Each number is 128 + 24 x the weight over its row's rms, rounded and kept within 0 to 255. Layers, rows and columns count from 0. The size above them is the row's rms in percent of the matrix's.

# layer 7 MLP up, 832x320, rms 0.0562, rows 562-590, columns 240-319
size [106 105 105  95 100  97  93 107 100  99 101  94 106 100  98  97  88 107  94 111  98 103  96  77  91 106  95 100  95]
[[126 121  99 113 147 119 113 106 161  83 134  75 146  96 102 135 149 104 129 137  72 157 133 124 119 147 121  98 126  99 139 136 124 152 123 109 133 115 129 152 103  99 128  91  83 161 119 121 132 126 121 119 163 159 122 124 182 115 152 103  92  91 101 112 147 160 136 117 107 149 119 110 143 114 176 113 115  91  97 103]
 [207 116 151 113 136 134 133 172 141  87 135 128 175 110 144 120 127 138 113 114 102 122 175 143 126 153 149 172 138 174 128 130 113 159 128  90 124 112 148 126 111 109 129 113  83 140 152 131  83 107 124 156 107 145  99  99 138 107 115 127 108 127 168 137 141 130 110  98 141 129 156 136 207 144 117 162 106 126 116 120]
 [117 104 144 131 133  96 120 133 154 117 163 167 120 110 166 119 154 121 146 107  82 149 153 118 146 130 108 152 173 107 100 102 141 156 153 110  80 118 122 143 155  93 124 105 140 130 148 154 125 116 147 122 149 147 147 115 154  95 163 131 137 151 119 133 112 124 129 135 113  79  96 153 129 101 125 114  75 107 125 133]
 [129 130  70 125 106 131 105 160 114 109 103 118 146 146 172 106 134 126  96 148 122 182 111 146 136 111 114 151 119 156 147 128 148 100 128 144  90 133 111 126  72 119 160 123 170 122 115 167  98 133 113 139 135 128  99 156 136  98 109 127 110 142 145 112 157 140 127 130 124 129 109 109  80 154 115 145 189 147 137 146]
 [ 80  89 100 115 135 166 146 135 168 134 116 116 194  73 133 138 170 131 140 117 124 192 115 119 170 159 132 121 156  97 145  83 133 120 129 113 108 133 111  97 149 133 113 147 157 119 123  89 128 120 140 120 134 115 109  94 124 121 128 113 124 139 133 124 156 133 140 138 108 116 103 135  85 117 133 172 122 113 104 110]
 [141 112 119 158 179 146 104 128 120 130 163 110 105 100 139 152 150 137 135 118 144 127  95 120 148  83 107 123 130  93 147 146 121 165 155 114 138 161 153 142 106 114 111 172 141 136 110 127 162 138  97 134 135  99 125 111 173 124 185 126 152 120 139 132  94  87 125 148 154 121 149 122  84 139 134 126 117  97  97 109]
 [138 153 142 104 141  96 124 120 121 130 106 102 114 174 120 133 115 151 130 179 139 165 132 128 148 155 150 129 146 144 145 114  88  65 144 168 135 106 130  99 107 105 113 136 130  90 101 125 128 116 158 138 112 130 117 150 131 112 132 106 132 123 142 100 167  93 177 119 113 124 148 112 108 119 158 142 115 119 144 137]
 [129 139 125 164 132 118 162 164 131 106 137 119 136 165 116 157 104 137 124  69 170 163 140 122 121 156  92 120 103 146 159  90 133 147  93 103 162 184 115 150 170 158 154 154 128 153 140 136  70 146 132 139  93 142 154 146  93 108 131 144 122 118 137 138 113 107 130 141  86 146 131 109 104 129 112 100 155 139  84 159]
 [112 127 124 133 120 159  49 141 104 145  99  89 139 153 130 144 141 119  88 151 158 140  84  79 140 110 146 104 145 162 132 103 129 168 140 120 122 153 142 100 138 148 131  81 144 141  93 167 109 114  96 130 150 105 127 130  93  84 129 115 122  98 146 129 118 148 160 120 145 125 146 124 112 115 149 136 154 125 118 119]
 [177 167 154 135 143 119 160 175 139 126 116  66 147 148 129  99 148 101 141 112 157 127 120 149 140 166 126 118 120 147 172 158 140  88 129 147 104 146 136  99 146 110 176  96  96 175 107 148 117 138  90 131 124 133 149  89 161 142 155 144 151 118 137 166 140 102 112 109 138 127 106 126 143 100 137 102 112 126 146  99]
 [146  56 108 125 145 176 146 113 144 125 130 162 119 111 160  99 123 108 111 157 151 147 117 102 134 142 125 126 140  87 103 127 155 106  78 133 157 159  85  95 165 133  97 163 152 142 160 152  88 116 150 153 164 104 157 135 153  96 172 133 171 114 129 128 117 145 126 143 140 129 110 148 125 110 138 124 152 178 108 134]
 [125 138 119 179  97 178 111  84 111 153  98 129 111 147 134 136 104 131 122 145 130 137 150 123 109 122 167 106 152 112 144 169  95 101 138 152 103 110 114 102 118  91 152 167  77 160 132 143 132 136 110 136 101 132 117 123 122 108 127 134 166 109 152 163 146 114 166 128 139 123 115 111 166 148 132  88 156 127 145 127]
 [131 114  99 117 138 106 115 123 113 108 148 125  63 159 127 148 118 102 164 131 157 152 109 133  99 133 103  89 178 129 153 128 152 115 112 128 135 137 143 134 113 126 113 136 163 121 108 121 153 146 123 180  94  86 116  82  75  99 196 162 145 126 121 169 145 109 151  86 128 119 111 145 173 137  80 144 126 136 121  98]
 [ 94  96 107  91 115 140 164 123  78 119 168 128  79 136 158 112 124 155 136 139 134 167  98  89 145 121 114 117  89 124 104 131 122 122 129 170 141  70 143 114 139 109 141 149  98  92 152 142 144 117  86 107  76 121  82 126  77 131 101  93 142 122 151  92 103 129 104 193 123 122 159 120 114 114 135 159 115 117 171 122]
 [117 113 114 146 110 159 104 134 118 146 108 119 156  96 138 121 126 153 134 138 117 134 159 130 137 100 147 104 131 136 101 138 112 143 131 108 129 178 145 123 131 132 154 166 124 125 116 117 142 118 104 188 160 161 172  87 111 142 116 127 122 148  79 114 141 136  99 153  54 104 121 113 113 115 123 108 170 112 125 192]
 [156 130 125 114 115  94 140  88 150 135 128 150  75 133 139 113 126 112 151  98 124 152 135 102 136 135 109 135 137  87 119 105 142 110 131 148 142 116 130 118 177 134 102 151 166 143 134  80 144 108 139  64 140  84 128 148 101 126 117 135 146 176 174 100 117 109 149 132 151 123 162 145 132  99 108 103 105 163 120 143]
 [103 163  94 168 126 113 148 135 130 140 150 163 117  96 163 153 127 181 122  93 147 162 108 117 119  99  81 172  67 111 139 143 127 124 126 145 142 114 121 126 121 155 108 127 141 145 136 142 110 137  93  90 143 115 112 118 146 134 106  87  96 160 144 126 147 123 162 156 146 136 140 105 113  88 134 119 143 154 108  83]
 [ 76 108 118 101  75 120 119  83 129 166  93 112 107 116 135 150 168 139 103  99 133 129 114 135 125 108 134 137 168 125  91 119  74 119 141 103  81 107 154 118 122 155  84 101 157 134 142 150 141 132 117 135 121 183 133  83 135 153  57  99 141 155 143 149 127 134 115  76 130 123 131 117 125 132 138 124 186  88 148 111]
 [147 107 124  91 152 128 130 127 141 169 112 122 122 101 123 107 144 141 166  86 131  91 130 160 167 142  90 140 114 131 136 134 134 106 175  97 152 114 149 109 108 129 140 121  68 135  91 130  86 152 121 127 123 127 112 143  79 120 118  73 138 103 142 149 120 118 151  58 131 165 129  95 105 136 128 144 112 153 135 197]
 [133 122 135 123 132 105 136 118 127 136 111 134  89 163 173 129 142  56 130 135 146 128 169 138 140 181 150 126 135 115 107 142 130 126 117 102 106 149 152 127 154 110 151 160 162 141 146 109 143 155 154 135 128 149 139 128 124 141  70  80 100 131 116  94  80 150  98 127 142 139 161 142  84 135 145 123 130  92 103 107]
 [123  77 174 162  98 103 121 117 179 122 112 121 160  97 128 116 136  98 101 131  77 120  98 106 125 128 117 102 139  81 157 106 116  94 110 121 109 137 110 147 143 137 141  76 104 128 136 127 145 163  90 106 105  97 153 135 112 113 163 161 108 162  88 102  84 126 145 129 119 143 121  93 114 120 136 136 107 138 131 103]
 [109 145 117 122 118  95 102 139 157 162 159 119 137 124 146 109 113 147 143 110 121 150 129 101  97 158 156 121 134 176 118  82  99 117 132 149 112 127 106 135 131 106 110 144 127 136 105 118 143 131 100 149 158 124 172 117 130 102 126 107 119 172 150  87 135 108 134 122 124 128  92 101 156 123 154  95 148 162 147 179]
 [135  79 135 122 136 132 173 154 120 112 106 171 164 110 137 169 111 150 120 157 134 102 159 137  91 167  91  77  82 120 137 150 107 121 170 131 141 137 146 146 131 154 120  79 140 186 138 137 163 108 116  95 174 121 116  89 123 138 130 158 114 117  99 109 139 147 144 106  94 108 105 146 180 121 134 104 148 143  87 142]
 [130 127 103 116 106 144 117 104  90 133 110 127 156 124 140 107 105 110 120  75 145 189 143 145  91 111 172 150 143 131 137 158  92 104 176 137 165 124 123  94 132 128 164 112  89 145 103 153 121 120 121 164  90 135 106 141 133 139 115 124 135 123 115 123 158 133 119 121 112 122 145 101 163 117 132  94 129 125 136 128]
 [ 98 156 147 127 121 169 106 131 136 117 134  96 117 119 147 112 102  81 131 135  94  98 156 139 125 171  95 128 140 136 140 118 136 128 121 108  94 145  94 129 111 136 124 137 145 153 132 145  91 158 151 126 135 107 131 114 149 110 114 149 120 148 181 131 128 106 137 127 181 128 127 147  94 155 155 136 104 152  94 141]
 [108 110 114 128 137 133 129 126 134 151 166 137 105 120 164 116 113 115 122 124 134 143  96 102 132 155 118 163 130 137 139 120  99 138  90 148 127 149 177 165 127 157 126 104 147 105  91 147 129 132 115 128  94 164  86 179 171 100 126  76 115 134 109  89 154  95 118 165 153 125 129 117 137 138 124 162  94 124 107 132]
 [130 168 168 129 108 114  92  92 120  92 154 133 107 116 146 151 112 132 102 138 151 152 106 167 155 159 122 137 156 170 134 127 107 155 142 115 132 123 155  90  88 131 186 163  98  86 148 114 123 139 152 137  94 111 127  96 157 124 119 121 207 149 162 126 147 139 137 142 127 161 105 126 153 100 144 107 111 145 123 114]
 [147 120 148 103  92 108  92 105 113 107 132  79 124 115 136 105 133 105 148  82 181 150  96 113  90 114 138 105 130 103 137 117 101 143 122 155 159  95 152  94 135 153 139 148 152 150 114 138 120 181 123 197 160 113 111 117  88 151 133  92 148 114 150  97 115 156 130 132 119 182 116 100 105 120  90 134 135 161 133 119]
 [161 170 102 138 127 128 147 168 152 140 136 153 125 155 134 120 101 138 100 169 136 159 144 143 122  99 115 150 112 156 127  92 182 106 142  99 112 159 167 104 120 126 142 147 122 122 105 114 143  83 157  76 136 115 144 136 158 161 135  76 133 131 146 141 169 145  99 157 104 120 129 133 152 156 142 107 171 156 145 153]]
# layer 7 MLP down (transposed), 832x320, rms 0.0269, rows 562-589, columns 240-319
size [108 108 104 101 101 104  99 109 104  87 106  97 102  96  99  99  94 110 101 108 101 100  94  79  96 108  96  94]
[[146 153  86 138 101 160 132 105 125 134 132 148 119 122 124  95 138 137 165 138 115 124 132  97 155 138 143 135 154 134  75 142 135 115 110 152 105 159 157 154 115 184 120 136 124 112 115 114 116 144 129 111 143 107  97 148 125 123 111 141 130 123 107 129 125 122 143 111 161 127 106  83 112 166 147 114 114 120 153 115]
 [159  66 126 147 119 171 134 146 117 101 142 125 137 102 124 115 100 127 147 116 121  96 110 170  94 143 162  85 135 124 109 156 128 133  77 136 108 116 109 126 139  99 121 114 154 146 116  99  97 126 152 161 121 154 123 131 120 122 127 140 154  94 122 128 110 144 142 110 166 145 171 155 133 124 166 162 184 109 117 161]
 [120 126 128 181 161 123 142 134 155 108  93 112 132 146 100  89 122 139 101 139 151 144 130 117 128 156 141 133 104  87 129 138 129 121 119 128 143 144 126 113 134 116 163 132 151 137 144 112 156 157 139 162  98 126 129 168  81 156 110 134  90 148 165  95 122  86  98 100 123 140 143 122 135 110 133  78 114 174  93 152]
 [136 160 128 145 161 155 129 101 131 123 131 100 148 148 123 160 145 151 151  94 144  95  95 127 158 122 123 125 124 155 149 158  70 127 101 114 125 116 129 148 126 151 133 144  87 161 132 106 147 127 167 131  59 140  88 137 180  79 165  96 137 162 101 112  90 148 132 204 150 111 136 135 131 130 152 162 130 121 118 138]
 [130 123 149 108 137 127 136 121 100 150 149 145 121 127  84 117 102 129  92 137 148 172 114  86 137 109 121 109 169 178 118 114 119 132 137 132  89 166  95 135 107 164 131 148  94 147 151 121 114 138 135 112 139 124 151  74  99 158 156 142 113 173  67 102 118 114 125 152 133 140 107 151 113 146 130 153 130 152 121 139]
 [114 124 104 108 170 129 153 128 116  91 117 142 158 121  94 118  81 166  90 169 118 133 122 120 130 125 136 159 108 134 134 131 116 134  88 166 132 123  86 130 125 126 163 138 131 120 117 138  94 101 149 120 155 133 168 172 173  67 120 110 115 111 163 115 119 136  94 113 162 157 141  83 138 158 145  99 103 130 117 127]
 [139 156 134 129 120 137 108 102 173 155 174 111 122 107 101 105 142 137 123 110 106  87 115 157 118  69 116 148 128 174 102 148 123 143 164 147 103 115 125 123 153 124 104 147 147  93 143 124 105 157 115 131 113 131 142 141 139 121 177 148 134 165 126 120 112 114 126 103 132 134 104 142 131 138 105 129 152 139 171 114]
 [188 124 189 143 161 127 151 112 139 138 129 173  92 144 136 179  85 121 103 149 119 144 132 143 150 178 114 163 157  80 132 127 161 119 120 158 104 155 131 139  88 111 139 136 101 126 137 140 107  69 124 116 124 100 185  86 153 139 151 143 124 100 124 123  91 125 177 154 148 112 134 100 131 118 120 127 143 151 115 124]
 [156 130 100 103 105 117 101 142 108 138 155  92 141 107 175 108 103 101 152 127 161 110 156 120 166 127 148 107 145 104 141 155 154 144 148 127  80  88 112 128 127 135 127 152 138  96 143 134 104 156 109 167 134 145 172  91 161 138 126 116 133 148 103 104 125  88 114 122 127 103 158  86 124 117 121 124 138 114 138 145]
 [106 110 107 114 156 104 136 107 131 189 117 101 147 130 141 138  93 148 118 149 126 136  90 152 114 136  99 131  92 156  96 130 137 142 128 104 125 169 134 168 146 114 108 137  84 118 113 136 110 114 131 127 174 116 121 111 160 110 131 107  90 101 150 163  91 149 121  95 121 113 157 131 126 115 140  89 148 131 142 109]
 [138  97  96 158 154 101 124 132  98 116 150 127 164 128  96 114 136 142 126  90 122 118 125 155 137 116  91 141  73 118 162 125 102 151 110 167 103  83 114 154 103 156 109 129 120 118 109 106 116 155 133 143  84 113 120 119 100  94 130 158 112 107 114 123 102 102 139 115 121  78 151 163 136 101 139 131 193 121 108 168]
 [115 115  88 110 128  94 158 122  96 150 139 102 121 110 146 109 138 140 129 138 130 119 134 119 156  97  98 136 163 117  89 114 160 142 166 132 133  96 128 122 129 143 140  85 142  78  99 130  70 142 151 163 111  93 133  96 109 129 136 120 121 134 127 149 120 140 119 117 123 114 103 116  76  67  83 146 130 126 127  78]
 [109 152 139 121  88 169  84  94 121  96 140 168 135 138 156 128 147 153 133 137 149 119 133 143 115 183 156 125 162 134 117 109 131 137 104 170 147 123 111 127 135 190 126 112 136  77 158 116  60 180 104 155  92 131 119 136  74 118 151 176  79 113 104 118 114 128 122 152 130 120  81 164 139  82 137 108 122 115  98 159]
 [121 162 159 148 142 145 165 122 167 140 124 128 120 141 102 141 148 120 109 105 141 134 173 155 103 107 138 119 133 134 132  80 105 125  98 147  70 116 131  82  98 145 150 126 108 132 134 149 115 139 142 111 173 119 118 102 147 151 137 123 136 152 129 124 150 116 142 109 174 104  87 179 150 102 133 142 167 172 150 151]
 [134 160 143 113 125 152 142 113 115 161 131 169 118 130 166 133 155 145 134 173 117 176  93 147 110 136 124 127  76 124 144 116 149 130 127 104 166 114 138 128 135 166 103 129 125 142 151 112  95 107 101  83 131 132 115 120  86 125 113 129 127 125 101  82 154  88 103 131 168 143 158  84 141 146 107 102 126  63  91 126]
 [167 166 141  88 172 146 135  83 142 148 119  90 115 114 116 138 157 177  84 150 100 106 114 104 143 132 122 123 113 141 155 147 137 154 167 114 133 137 126  98 107  51 159 131 115 104 164 163 126 131 114 130 117 147 165 118 153 137 124 133 115  88 106 116 167 137 101 151 170 103  97 141 119 139 111 117  95 140 148 121]
 [149 115 142 112 176  95 150 155 139 151 155 117 148 122  99 130 122 108 138 121 129 168 133 158 132 148 165  50 113  98  93 111 112 148 109 121 140  99 141 158  97  81 108 134 115 155 149 126 140 128 123 171 104 134 151 143 164 106 126 126  89 121 104  51 141 186 129  87 137 183 100 125 127 166 146 104 142 135 153 192]
 [139 117 138 135 104 125 118 131 127  91  82 107 116 145 131 137 127  92 127 130  98  97 157  37 153 103 156  92 114 163  92 112 120 149 125 141 128 105 127  88 124  94 163 160 130 153 122 140 158 141 139 134 124 155 126 118  94 136  81  98 144 144 130 154 104 114 143 139 109 115 123 155 100  97 149 115 130 147 156 109]
 [170 136 150 149 105 135  94 107 106 107  57 187 130 135 108 124 158 121 112 150 113 176  68 147 121  87 129 100  91 146  92 137 151 147  85 161  84 136 147 108 134 104 135 120 114  99 126 121 136  95 105 141 118 129 144  88  86 114 139 134 125 130 118 123 139 156 111  65 117 111 138  98  82 118 135  80 137 125 123 114]
 [168 114 116 147  91  94 112 155 150 157 195 102 143 123 109 141 125 142 138 122 149  98 161 147 148 115 147 109 137 125 127 117 116  92 144 105 109 119 128 145 124 136  80 155 118 118 133 149 153  83 138 136 132 130 147 102 145 136 113 164 113 139 120 127 117  87 199 146  86 107 105 128 118 127 141 164 188 127 141 157]
 [107 122  89 138 130 139 114 120 122 117 148 155 120 123  89 141 160 159 125 143 149 139 136 151 146 125 160 147 142 134 150 141 117 156 109 117 100 128 130 116 113 118 122 171 149  96 156 175 121 150 151 168 130 101 161 127  52 150 127 136 168 122 105 128 124 153 127 114 117 115 107 152 174 143 112 122 120  94 151 140]
 [ 97 116 138 100 116 120 161 103 111 100 139 102 107 104 161 127 185 153 157 109  79  80 126 124 141 148 168 146 110 112 127  89 138 102 182 128 137 140 113 108 147 171  77 146 102 123 108 119 162  92 160 124 176 117 101 102 123 119 151 126 112 130 105 146 149 111 171 155 155 160 129 119 139 158 142 134 123 153 129 141]
 [111 123 117 112 120 214 118 118 113 166 139 147  84 119 111 123 162 142 109  75 113 136 152 102 165  95 123 132 103 120  88  94 131 129 139 114 124 157 124 127 147 120 121  93 148 139 130 145  98 128 105 153 123 124 164 148 129 163  96 101 112 120 118 146 111 123 124 126 104 105 153 106 158  83 125 103  93 130 163 126]
 [ 81 116 109 129 141 115 150 117 121  93 150  94 131 157 124 154 146 164 106 144 110 131 111  94 146 153 152  95 144 103  86 154 146 131  99 121  99 148 112 141 107 158 122 130 116 134 120 107 139 123 130 125 138 128 114 108  77 146 150 167 128 112 168 107 163  93 150 129 122 106 108 123 142 125 115 171 134 138 128 151]
 [170 157 126 139 163 115 145 120 156  61 145 149 144  94 135 146 131  90 108  75 121  97 103 131 177 145 129 117 141 158 113 157 115 161 133 166 136 109 121 136 162 117 137 132 115 165 120 126 121 112 125 145 150 142 142 133 136 146 115 101 121 107 128 177 158 126 131 110  98 119 113  83 115  99  82 130 133 131 123 130]
 [168 153  98 128 137 106  85 122 117 122 114 107 102 116 141 128  98 114 135 126 104  63 107 128 108 135 133 122 119 107  82 128 127 140 136 145 109 162 141 118 154 120 115 107 140 165 105 127  95 171 122 128  93 122 146 115 120 135  83 117 139 131 120 127 129  95 121 166 133  94 127 148 130 124 131 154  95 129 155 163]
 [146 132 118 143 114 153 111 107 128 107 119 102 113 154 123 121 113 179 181 130 124  70 147 135 139 116 140 120 138 155 119  93 154 123 112 161 119 149 112 124 126 146 101  95 132 144 110 140 182 140 105 142 144 127 106 124 119 102 160 106 130 115  72 106 140 112 156 188 169 142 146 165 133 167 120 134 105 115  82 129]
 [120 147 114 141 120 117 137 176 129  98 127 129 164 119 163 163 156 104 109 136 140 155  90 120 140 116 155 180 120 129 111 138 163 125 130 142 135 120 143 170  64 128 157 124 109 134 143 143 139 165 139  99 114 147 184 120 108 120 134 120 115 134 150  89 168 146 120 155 168 103 108 131 119 105 161 158 134  82 142  94]]
# layer 7 MLP gate, 832x320, rms 0.0545, rows 563-590, columns 240-319
size [102 102  97 104 103  97 104 101 101 101  93 100 100  95  96  94 105  98 107 103 107  92  78  93 103 101  98  98]
[[164 171 108 114 134 125 110 129 150 103 128 124 178 168 147 113 171 101 156 169 129 113  82 181 164  56 132 152 136 153 159 124 109 137 123 123 118 111 172 110 149 171  90 145 130 127 136 115 124 154 118 176 142 123 107 111 107 179 114  84  85 113 118 152 126 104 167 179  96 139 153 105 133 152 138  91 137 128 135  97]
 [135 146  96 156 194 141 123 116 118 146 147 126 118 154  92 129 141 111 139 111 151 120 112 120 101 149 120 110 115 182 170 162 109 173 128 133 127 135 131 150 116 153 125 109 140 137 154 157 138 135 104 150  98 107 129 147  98 140 138 148  96 129 123 133 177 100 134 129  97 124 120 134 123 156 115 135 131 139 106 133]
 [157 116 142 100  85 121 124 162 125 124 119 188 141  98 138 141 147 120 115 137 105 103 107  90 123 166 121 123 165 152 175 101 130 111 151 119 124 156 141 111 150 127 137 115 141 137 126 126 102 134 129  98 171 124 142  63 137  87 139 100 107 145 131  97 132 141 110 131 142 132 128 148  92  76 123 131 110 115 141  91]
 [123 115 148 142 159 126 163 144 140 130 142 117 151 114 123 112 109  99 146 133 138 116 121 137 124 113 165  73 124 143  63 137 183  97 136 118 121 145 176  99 135 107 128 112 122 119 138 117 166 120 109  76 109 138 112 120 125 103  98 153 125 143 128 149 136 150 202 141 107 158  92 125 145 148 180 116 155 121 152 116]
 [120 113 104 140 115 127  99 149 160 106  92 137 135 122 135 136 114 119 138 105 131  78 172 158 163 134 175 159 135 110 139  99 116 158  97 132 166 124 176 135 174 105  82  89 139  74 114 114 159 161 122 149 103 120 128 122 147 131 165 129 188 143 119 104 132  87 130 137 146  99  83 128  97 130 122 109 118 118 128 107]
 [112 100 171 143 112 116 114 155 121 124 124 128 140 132 125 125 129 147 105 128  85 120 121  86  88 108 126 154 118 177 169  95 155 109 142 118 132 122 155 127 108 135 137 142  92 122 121 149  75 143 173 135 147 115 128  98 137 196  99 134 142  86 132 123 136 131  89 109 119 123 158 145  92 108 100 139 115 113 152 115]
 [124 156 140  91 168 156 131 126  85 130 114 144 131 129 158 126  78 122 142 169 129 153 122  96 132 146 144 126 124 114 140 102 156 146 143 104  89 140 151 125  97 180 103 122  78 118 130 116 128 106 138 181 133 176 140 105  93 154 125 103 137 108 117 109 114 130 154  87 130  74 144 129 116 163 155 145 111 167 188 133]
 [148 157 159 118 131 124  87 138 116 160 184  95 120 132 119 146 164 136 134 133 145 124 139  76 171 118 136 143 122  96 109 145 139 148 138 167 127 158 171 106 134 127 134  90 149 121  92  89 131 117 127 163 119 130 124  92  93 158 130 103 101  96 148 165  95 135 150 146 136  78 128 124 118 122 108 119  80  82 145 130]
 [ 91 127 116  83 101  99 112 148 134 101 123 103 123 121  86 101 137 144 107 121 104 134 122 130 137 109 105 155 150 107 116 140 118 125  96 126  98  67 115 100 129 139 156 148 162 116 106 106 150 154 114 153 118 126 170 151  82 117  99 132 155 112 111 110 131 140 123 166 113 136 127 118 133 151  90 196  95 149 152 144]
 [133 121  90 126 140 115 144 121 102 144 109 120 138 118 114  76 126 139 118 117 157 131 110  93 118 101 147 132  90 151 158 104  93 163 119 130 132 104 176  99  98 142 117 110 132 132 150 135 166 113 110 162 132  47 117 164 153 151 152 163 114 105 117 136  95 109 121 107 137  93 183 145 126 118 157 146 154 118 184 105]
 [140 134 133 130 123 122 106 146 159 100 140 132 131 109 107  80 158 170 121 124 122 132 165 131 160  88 133 149 137  88 146  93 124 147 129  95 153 150  90 151 145 147 114 116 124 105 139 117 116 124  86 146 144 128 146 112 136 202 100 146 146 137 126 113 100 129  85 170  96 113 120 109 123 116 101 128 153 133 167  84]
 [118 111  99 120 114 135 114 122 135 110 118  99 135  87 102 112 160  98 153 139 125 170  72 154 116 115 144 112 142 105 149 166 133 138 125 147 141 114 161 134  77 129 126 152 144 143 131  80 130 112 134 124 133 117 115  90  94 121 157 126  91 100 142 156  95 122 101 120 136 118 131  94 149 136  96 123 106 134 177 109]
 [122 128 123 116 124 148 153 157 142 141 161 105 120 124 159 105 121 122 114 140 122 112 127  66 116 126 104 116  92 131  94 152 104 158 111 118 149 135 109 155 114 139 141 129 149 125 160 146 124 107  58 127  94 125 128 121 115 119 134 106 119 129 152 126  90 123 120 101  90 170  78 170 184 144 139 108 132 107 136 167]
 [ 95 121 137 150 126 199 110 109 124 124 156 145 131 120 160 101 137 180 139 138 102 136 116 150 120 112 113  77 114 121 133 164 154 103 149 121 155 136 100  64 168 124 128 163 114 131 108 135 127 110 149 116 148 136 122 126  83 137 123 134 135 120 137 141 152 159 130 138 113  74 118 101  99 106 126 127 115 130 124 137]
 [148 170  86 135 150 134 136  95 141 165 107 125 134 133 115 168 144 119 174  99 121 130 138 139 141 118 112 139 151 112 108 124 113 154 127 147 145 122 106  87 161 123 121 124 151 152 114  97 104 154 141 147 119 126 138  89 114 131  98  76 123  94 137 147 162 159 119  99 155 100 106  56 106 139 170 137 110 132  99  83]
 [103  83  97 118  82 160 124 102 143 143 134 130 114 133 120 122 159 130  63 117 116 138 140 105 133 134 105 102 144 164 157 156 153 120  99 135 118 125 107 130 164 150  99 126 135 106 106 141 111 162 141  76 135 131 141 149 166 147 164  99 181 137 155 138 126 163  98 135  92 151 126 127 125 113 114 207 127 115 129 115]
 [136 135 127  63  78 152  90 118 153 124 120 107 118 133 142 129 110  96 110 103 103 154 133  74 127 104 167  96 113  89 162  99 151 183  96 126 140  82 150 127 121 101 158 118 111 142  90 141 107 143 122 115 101 126 139 119 147 178 169 145 130 135 116 129 136  84 148 129 156 141 166 140 137 127 111  97 121 103 138 144]
 [138 143 144  91 133 132 120 121 125 108 171 131 142 106  69 157 103 114 163  99 133  81 143 107 115 120  65 107 160 133 154  85 157 145 140 152 101 134 147 147  83 143 130  94 145 141 104 101 133 163 159 127 122 168 116 135 118 109 115 152  90 105 125 136 118 132 144 139 188  92 123 116 134 112 124 105 120 182 123 118]
 [103  86 156 118 125 118 134 108 130  87 127  98 162 153  98 176 121 116 111 103 161 104 118 100 141  99 129 162 143 121 101 111 108 118 182 139 142 137 122 134 129 135  75 134 163 130  88 119 118 175  99 167 152 146 124 145 152 173 105 148  92 133 147 167 122  93 174 113 150 104 127 122 129 146 134 124 126 155 144  95]
 [163 176 156 156 166 117 127 122 101 139 172 144  46 111 162 149 135 144 130 118 120 159 130 151 113  79 132 116 132 110 160 112 126 137  98 110 101 143 114 166 128 124 107 123 130 147 140 119 171 131 140 139 120 111 135 143 126 146 140 119 130 109 166 109 165 161 122 157  91 122 169 119 125 116 116 117 107 112 182 139]
 [116  85 127 104 141 139 141 129 153 104 172 131 129 139 151 164 120 116 165 152  99 116 136 145 113 167 159 143 119 104 159 111 129 121 155 128 129  79 151  79 146 160 146 105 101 127 134 112 116 103 135 129  97 111 166 169 178 129 121 107 115 138 101 130 111  88 143 157 138 146 136 116 127 147 120  96  97 110 124 107]
 [130 130  98 144 115 129 164 116 153 102 119 156 152 131 105 124 131 137  84 112 180 176  82 133 131 129 150 157 170 124 128 105 163  84  87 129 135 113 117 148 153 132 117 152 127 118 148  93 149 169 149 139 163  95 118 117 127 109 129  81 122 132 121 153 154 143  83 164 152 134 147 159 135 179 148 117 130 125 156 144]
 [159 113 162 175 169 157  97 133 125 138 160 131 119 102 131 111 126 120 153 126  86  98 168 165 115 159  92 160 115 149 182 106 113 121 139 143 105 114 143 139 147 165 167 129 168 133 161 105  81 134 111 135 146 123 174 148 139  68 117  88 136 123  88 113  85 118 125 126 162 148 118 125  91 136 140 166 126 112 141 117]
 [114 155 109 129 122 115 130 116 137 170 115 137 111 154 120 152 160 108 166 136 154 154 146 118 138 124 163 139  83  89 134 133 192 143 131 151 125  97 158 120 102  93 108 120 122 138  92 144  90 137 175 156 101 120 127 162 111 127 161 148  88 149 123 132  88 186  64 126 110 154 109 115 128 124 145 147 140 116 144 145]
 [105 121 122  99 139 140 131  91 130 128 137 117 117 134 145 162 132 140 120 154 143 163  93  91 130 163 148 131 130  80 141 133 129 103 119 148 102 170 148 114 125 142 125 148 164  97 155 106  82  89 116 113 109 104 102 161 137 175  86 106 113 126 145 119 125 109  79  99 128 111 153 157 141 119 118 150 140 136 102 194]
 [ 71  88 126 126 169 154 119 120 142 114 123 165 110 112 174 142 122  92 153 144 104 185 121 150 118 148 153 108 176 114 128 143 127 104 117 108  77 155 107 110  97 131 118 109  93 104 118 150 101 135 176  96 140 117 108 143 113 119 109  84 188 113 188 135 136 109 155 110 102 173 125 115 116 122  99  93 150 106 132  91]
 [154 122 125  92 146 163 138 147 121 134 121 138 129 167 146 146 165  70 105 127 163 115 136 112 154 148  79 113 116 126 119 133 142 116 129 148 129  85 131  93 102 155 110 119 169 106 121 107 110 107  94 107 151 149 122 122 135 118 144 138 127 132 111 140  84 144 128  88 132 158 109 111 138 138 114 123 164 120  90  98]
 [ 99 132 138 164 144 166 135 132 135 131 152  98 127 144 109 144 128 122  98 150 134  88  81 126 132 130 133 122  99 160 141 122 157 170 104 141 113 149 151 145 115 103 113  50 142 117 151 105 147  72 134 129 124 156 175 146 142 131 115 105 109 105 139  77 159 133 140 149 117 139  96  92 141 123  95 157 173 163 157 114]]